Each number is 500 + 40 x the weight over its row's rms, rounded and kept within 0 to 999. Layers, rows and columns count from 0. Numbers have three digits each. The size before them is the row's rms in percent of the matrix's.

# layer 9 MLP down (transposed), 1024x128, rms 0.0682, rows 877-972, columns 32-63
047:456474534502439558544463482430515499537543533539564527458523503527392494546527453503494528547553
149:496537585546472477415496445517577489502545488533567548493444464554484514528476482465505482461451
181:480530479441505481478479557464419548452519562454512491443513532537489502512504521488455447471530
072:539525550465498466514511486516443489469404540477496496446489541500486557534475497575494438534501
004:492479505476499490481533425487516449504454527498481450477502527460537458456495423505538530475501
009:558445533480512515516507460528517521492479525509506473529502500513493524493486478451507477453492
137:524515471435469464512552444522477506456497460509562498541514535484525466514524520450450508562467
120:484478554489557426473558512519547504387494527427475494567483439497540484536493510498534496478437
125:502435516462548511472471498478459525480468519558513459515562470443487570473494526557495423487442
036:550426462551434574560504463510552559525561518492544451352499518497524530480482449474436468476483
104:546515567493464540443435478475464529465457464489465489432495546459577492468519521439507436467553
005:469446563474433563582521459471484578420525459436457485595523527488474546509524523505525411507491
021:537434524556395471553492458472490474468516503527545522477525554510411525499534457494518453489491
120:472511434492464521541502534511561587559521442483504493475458472486541479523455432486463520514552
021:502515495473532517547540507429517527549553497499496537562482477493433498572467515510508557524548
085:541519510518453494488538489494470397521492537493502525448499541484548420544482454498465518447548
126:454477476519397514495492498560449506567463537512484520523476499553494538479539534500569518434538
006:495527451516549514409406558559470444531475475532530458431508472511546462476516495513503537541476
143:432606497540512549477508513529496503454436528423518457395476525407402486448512592475475580491485
137:447513521532490535518520508578480459473524545483511575440405530471482499532506449516532478466505
148:541504523526503453488526559531422528541476448497564471431479455453485481527551464454517533497522
009:493558508465553509530571515464530499554498496528471504584517486527524531509472510532527574493548
137:509500492528556566507498517426485546493502506456485442724517544473525528447513527502482437467479
031:572504521523472422508543585508458409497437536427465493479465498500521491506464457546582450464472
142:510469539558457448500552481488448444543532564500488494617468538462486451548471483493476478470447
007:537512447517544493501552529490501494557437532488492521499499474440540526487515512498583574550486
161:420466522517471541588471545519496482484483509479534466510441443499499534519472426543437575523517
004:557456489518554526538514512485542487459527523502501493501519499500553528454580486492559550504507
033:488529495472560530422482498549507595521514445514531494404488518517526472416520490514449529470456
070:530487513540499510502459462540516606506472517436442428461489512506457546501518500507503460480446
004:454502531443508484524483454457517517418542519501511445596496543495478482501488462490522478457537
004:479553511491511524489519530554422485585541521558507519526553486509522506534484460541496496607495
120:555505516546498490515481519555493490482521538439530480437475515518479503485497423523519536431574
069:434498472477492553491487524526469425505426503539462488439513488505495443496553525478415512483480
025:510496479485518548558525476449482568535512542516596479535487473491364536553462549503490475527526
061:544535480569555468464495544496450506413527487465544444445529484491444553433422485538517518499470
130:454513557521577543485500489425520540505526499502458480500484466505471509464485447448514587514528
007:571462458558486522554523448472534534495496497521557504515515550467479490438584518489535514453502
041:525445445568486494530489531470456497542580558445577451534525506457374517486484463534505505520453
128:505485526498495503467530547474478450472516539491523549493620506522521501508493529553505582497510
043:504519574505463522533470550503441464484452502499521497454498478557523506518461469484575427510507
003:500431500507541537518484458504523589465506433566537497506546559498551484453583539487541601492495
005:508440505553470569539479478544489494481474487483474483434533554478512503468549513506527467544476
010:498530447509484472461575579469512463563465503474523572463507536509477490493509510533541568485511
129:469529533496582470480416445503519490470473586456513516431525454445500514522484493441518466450523
056:517474535521411540556543412523568555529511516503502463523519507503404548518513531463518415533487
115:618440550507513492510487503490512519489499592479519521512524569466500586516463428511478445514458
004:519530558429541499535554550478497490498532533525471503648536472541529536576488478530530521529529
003:486468512512540509482519444476545517472469534508530513515468509479585472447524505495568572493567
004:498512453548592525465521592478453474568481494527489493434476501496581489433535485515529596485517
003:499548472540500531441508462527491508575516544555526484380479546509553536470447454533440520539510
004:535453547491474566513508526530465510413545492456454480489537529485503509467583465495523452506507
083:513451537481551502450476529448424451446491521497556501431502475474455503459569559483492559484509
144:439547538522446582456475473516494455597462483517495529487448517489539553491496529486557466422471
140:424477501475477464511561508486478503469471443465512500442532504560479429487469557532529448543528
130:556498563478490491488521524443524480547436465552481599510558498461448452505521561507522508467472
160:506557501460466448533518540440424519564515510479586435435500520484515492540515427461522470519452
074:545481519494519490507489495441404471557540565510554481479516455504402466439481513480475542510542
118:539464550446475483569433522519445484552479451483534569545454508492473525487522493481545521537517
005:500481516482522486551508449456530489479480517486483456534524526474500480468505450510529499499468
004:558475552466508530592510449471574518450478515465487490639506486494497523546509535503575493532501
114:512496568483472561513538462583448524469457498495533447456496478514396533529541570535443471532478
162:407493503522482468503524493456497552519530543445546516498498571544487482524462510463459505482517
111:537559516471489488440512530493490512530585453544458542470560516494571469517512385363502512541432
003:523490487535448522572565473494514533521504522464474511461510461485531596511526511511526550500509
135:475496513531437506521537424489523519610441496458476512584576558472467483505531480413578532437486
124:510455510412520515454480434469531455543482507566504469479533522545594574521467478516592406511466
040:526409495550493531533536479486494524495494487474505432409563490470549509474466474540460489432464
135:540417447518476546473557465582501542548543567448568573506549469526563568411509452551508498513513
029:476532461476507532513544469467482575506556517535593461477472525501377546517468498521497428490507
050:562510465479537454478479467550453595533562502503494505504451456495539454482485501534502506580513
004:542463510528475495497486442487552511442492513465495493467514541459504472432521464497469482485450
155:604500617542528602543453462470512465538519552471559530570567513490543521507474515508513497496390
004:556529470505501501492484543504483498491487481512529569445468497532482512515538512509431489531520
063:515467543441494556437513552567541424509471487435512530393555495508482491437497459513559453467498
004:482534467493472478473505523498434463508526486511485528518487476518521466516481483510449496476500
121:489503455527464529436544520501518468444463451477488497500496442465447444432525531450514558483443
003:449514489540515515456537556496466467652438459541502475423516454522521477527517513475533582447483
131:479509494489514590432549460515520548392521440482476472457483514510537591504477555559517533484457
165:529417501490420490501506432479558499572448485493479471468422496602463600555491473528505537443525
004:496470501547494554485554582535436492577508506486440495385540494474544522465547490513522507522485
099:575521530532517465489504471478499449540512486475566556489558520512605535501518499479509411545477
142:451508468538514494502466508464500626479459488505514472577571521469488564529522499386508481530543
103:446472524498488522492534414567457564432469523503517431400535526560473563544543507509534478519512
148:460543495538559528465482481494536460431515525521494531472502575491479501524566525496490467446530
003:575520517447501493588466479465539457396463470499519518564522528501491510576502491538471498579524
121:439475565475501522551525541476552554485487450562443539449504519500426484504531511516590554489477
026:490523531508505538523457528500464413495442514476584454530552471537598481521465475491571490507499
134:473448558601523475535517498498519532478486445595487573506502406533480562462549498588536483519448
010:528487438539500517562577495418500529572476525491557517502492537461428511512525522490562511491499
164:500433459502476496504453508494560522444445487496464491415437451490519502549550436445493499529486
186:498434514571513581477545518505556485485503542487445448430409490528480490494429561465531538531539
124:534538511487519557531507546460542526479469465508538445449452531458532583436455409397465473510552
106:526527479492510556502525487467479414458434511481492478468462490510509478576515477440501477524569
149:425452482567479484399532505529487499522535516518521506461467522544516473501541426483561454482477
004:493577547454512524463488497540504515459584566510529507588462494510473526583454485511485451554575
# layer 9 MLP up, 1024x128, rms 0.0806, rows 878-973, columns 32-63
156:507445523488505466507496453504465463511526521522509512499452443530547500453598475462503533400547
164:504479540491544430467486445447511420546477506492469472480446490533575451455496487527497511512624
081:475537452525517472457504528520510503506556521531525543491525481468477480488479487392500563514522
006:478502459471453473474499498458506480461532476511496546374477467516496496512465453506475528477467
016:478579458528456468527521500483455476494555492488485541475526494497543497483568504518509503448520
125:504460564564560499438435574449512502527433525495478455459518481471520518521514484564527528449532
119:444512456453447537457499511497476442547511541562526444495488456465388507473539490576510550495611
138:512503480427448526483537491505524535493464510378496559489515534433460480560473420523462548504513
048:442550557456559392498531603471495462498491505500488551547491490543448490547504499491549514489562
109:502446480544526457568530510456500493492520573445532487515484494513466491482456503484479612477528
009:534600495517551509462520572553508494538512553538507552506510482521542494477511554488518563518525
033:486526488432592495448489555621515513512479508460492473544472452481552508498413537510485520532508
118:496486532555466462498514479501474434438440541471510501515507576499460504584520533507488495488519
032:513459516523489525458503530501438446485470503469486449503511456494558512450535522439496414458449
090:528480502532527524444492496521539584520500477509521520470535477490461552498543492510519489521494
126:499521545453557435507521486445520533503474513450542524521554514441450565455486508513494493510459
012:498471542507448481584551415449551508492495495495501523568464569518435513562492475567506511488524
134:562395504507456478530477501490556490506457486523515545522475605546492486502471410456498492463520
135:515499458524479481464522494484537469455452497463487496460474500537513553498520496534497520577581
144:503497504461544413515498494409546474519556560411552529462420545524545479540540568464470523472446
015:499430433539453516465440470402429517473481478497476454407485491456544477469543485419518425484477
139:541503426457414503509488515560562459500484513492432562511510530434504505555490488435508536466475
042:451492463467506571493459422506507603523507496598504529485512477507501495501519507492456508575495
151:502491423504492553474498525568569515535491503465494476483441518501482519444474461537486550455522
012:466476509476420534465449490483457564488548463528494459514463516547511525473529457482465439457494
163:492459524510413438528442452508530417513489477498578552506465530492500440517536487521496550511536
005:458528465545488497490456475522523488502417492495529509578469464503419509486461499500483521526474
043:525440525520439485515479454433498425497484533488444483471503504459484498592516478470536479513546
080:503484476473481486475510530544470389521556532499562535488517475504535431502493486447561529538522
005:510423462529458475511482549472480450492452494492435573363512468458538480456527508466494546515462
005:496487472487462540530446406443510557434504469483490502567426561504487488511448516523507461471500
125:448537521470556531546505492482474474487539567393507483486480448510524474499548533494509618494536
085:551501457532477497563514466469503493482564480477544491466474499489508494513469462544518474545508
038:507519531507443487477509561564455437500519496473419531538521476493617502473531473451498493437475
074:471511463385450545499467505483525522563467510520433526519462480519598493565600493517521495513530
131:492501485546478403489517510497543465518502485496513466507501449571610419451539531544453451551468
011:442513545408475476449482569570475464519460500446404531489458449551545527496494481543465517498506
053:465542523438477559459485516542485517522399460541444530509495469543659500521539524469515464471481
136:551557484529508500499510450516563591489566493465502513500478506498513522517498532383422518545521
053:515466454542548482506494433539539534518563509534494494502496529488433511478471570525446607533465
006:502506503491458446472556492483498487509481533432479561430489494528494490556522467540487534476540
008:497613523457531484446516475528521476501515533492530536486473491538491494508438498538484577488516
016:511411495447513547487414484503511560502490507487451409597484440486510509478527513478470411520488
145:549495502457507525552572549498508512498532502480456510492456470480501463536603478494494579497542
069:511525476464579467464482619535468433478494508481474495497502497468518465450481520517475523477489
107:470553475463445542474550412502512503507473440528500530483492507490500482491573537561459487524526
008:513467426525472530485456498460445523482476470521481474471484475445519455462524504415494421479478
005:479548502539484425524570503469545474498515523504503552441512504530467556536544439528484542448478
007:489439510530460534568463439460543543459448488510510477679479530525398535510502506502495460529469
006:479517539528533529571516522519549508504534479551515544571511566532490531559506493569561532542513
008:496561466475503513492455459476483471498446504492482525505462446499452467478425525493513513518472
089:530546473534438557524561473577543549563554502522474466514443507496563478528518468460513479522471
143:490464563593532506453543548482435452508536554474492508508448493535546516515510463518472469479477
142:515483502488478501533437486542569530522568568506513481476510518521520541417501489435515510486460
136:495432544432480408537486525459479486456578534445534560469481504541505483485488484506466536544449
150:565562503513473519397512497504511440458488513423522510487486546484489495516549512567526508481583
082:471537475481464527485491539539528557473470463526450507518487501488619519572549453522512499485472
123:424478480506480536525553535489486464569511479425478493505487467458508518509589503461468506539489
008:502450486525470519468510559548484480494513484523503526448501494511538504469478517486483532507484
007:477568485527518500449543583535476505533550496546556546388535508536550500480503489486481550501529
119:522498447543478462442484582465501532583492531541501498509448497417548448533525479402527518478522
152:495522544523522516472498517457585449431576508460490505489399498552600536516503500507472483498518
114:512473481454542414484556507442489508474404547496474449504484467560458525538514591570545444490496
004:441616465510560467465489472530509527494529479555527480523483490515513503471489430488527470484490
128:511361423496508466416510506594500467457468552475525514486467524539573450554476488581522471459471
130:540458528435440453451520455425520496509500527482445426525525509455439489529530483489450579453523
050:467545497404477438455490568503541478532543521513475546525439473540474507573512458470528426516538
134:479538541498537499503525425481457422488503515437517488502526479537484420501532532523507517498558
039:497477528512426463493464523497447457497447520493418523534524438469658497495559487443512506468492
062:430484568523472495530513486440457413459458524500559462505551521523471481523526533475556485443518
007:488528496487482492461487534538477460508475487480495498459482466509512498496447480492514530477478
139:492504442465474490463477465559516520515533554520491492514421481566474488554460489463480552509521
007:514576569535543534526508526535539506529482539506525489670538531525473513521489521557536501536515
077:512549470542524441529496438382508512533520505535505456525447484499504474563590548420460536507529
007:507505499468531505536501477461510539479482481502474456603486499480495507507514496502533420481483
124:591463510482521479477508528476596414486502523531566532507492570445510587585531448469487521475555
004:501392452473454491517462381454487556436542467488504439512474506498468500530481457504436437517510
131:521427503519470499541480514510506488541490552507505514465546549502476481552512419566550484478524
155:493494544531530422455569448488493521498488507489454481470511507546527531498567492486507452466542
008:499529480461501522490433392500528522470485508500505492576442492517429500509440517501490492521496
100:448546497524500542512497481495532559520446482505443434490491485452448507510498531541485576529494
144:492499531532481513440450499467549431525479505527492552507477500484526460477490487526466555496543
126:484469530541473439577489513490512525483528514465524559485511553440533385506447462448508547533489
139:490535487409532485587500549525537540485477564517504519485478581473450370482522461440491578465515
005:495585509573523554442537636537466489527484496503523514508530530530546481456473521466517530471481
122:484495437480519435472598473452524425473529509453502477502491532508524547477453543536482452530447
037:509496466510477441516551457511532592522527472514425565557458562472426519523539522555452531504475
131:589511544430446469512535519442575514557595498478503590513523550473523495568523505418458486493471
018:491429521432485518455464543590480481494511513459424485580482434510560522440510478501427447472475
153:541448469468539491548542461544535449524504518423551472490471537567563441535541460536501505497467
161:540533503444464493517412512507435458565525501501601530471545531453526508528468441522495477479570
125:486450547456445429513546421538445477507506530503469521464495472552486394527569486540498510502534
100:491488487513485409491564500498497587586549453483440463515528476535463469414517505549504544453527
141:525520489491502532517473443449485511536558486457498498453506515470466498516492467472534499501524
006:503490485536496474567478509446480478511475491498475515472531513444498488485529529478520516456487
007:507541472529500510483508540550493457505519487515532542447496521511524509502487523507496557484502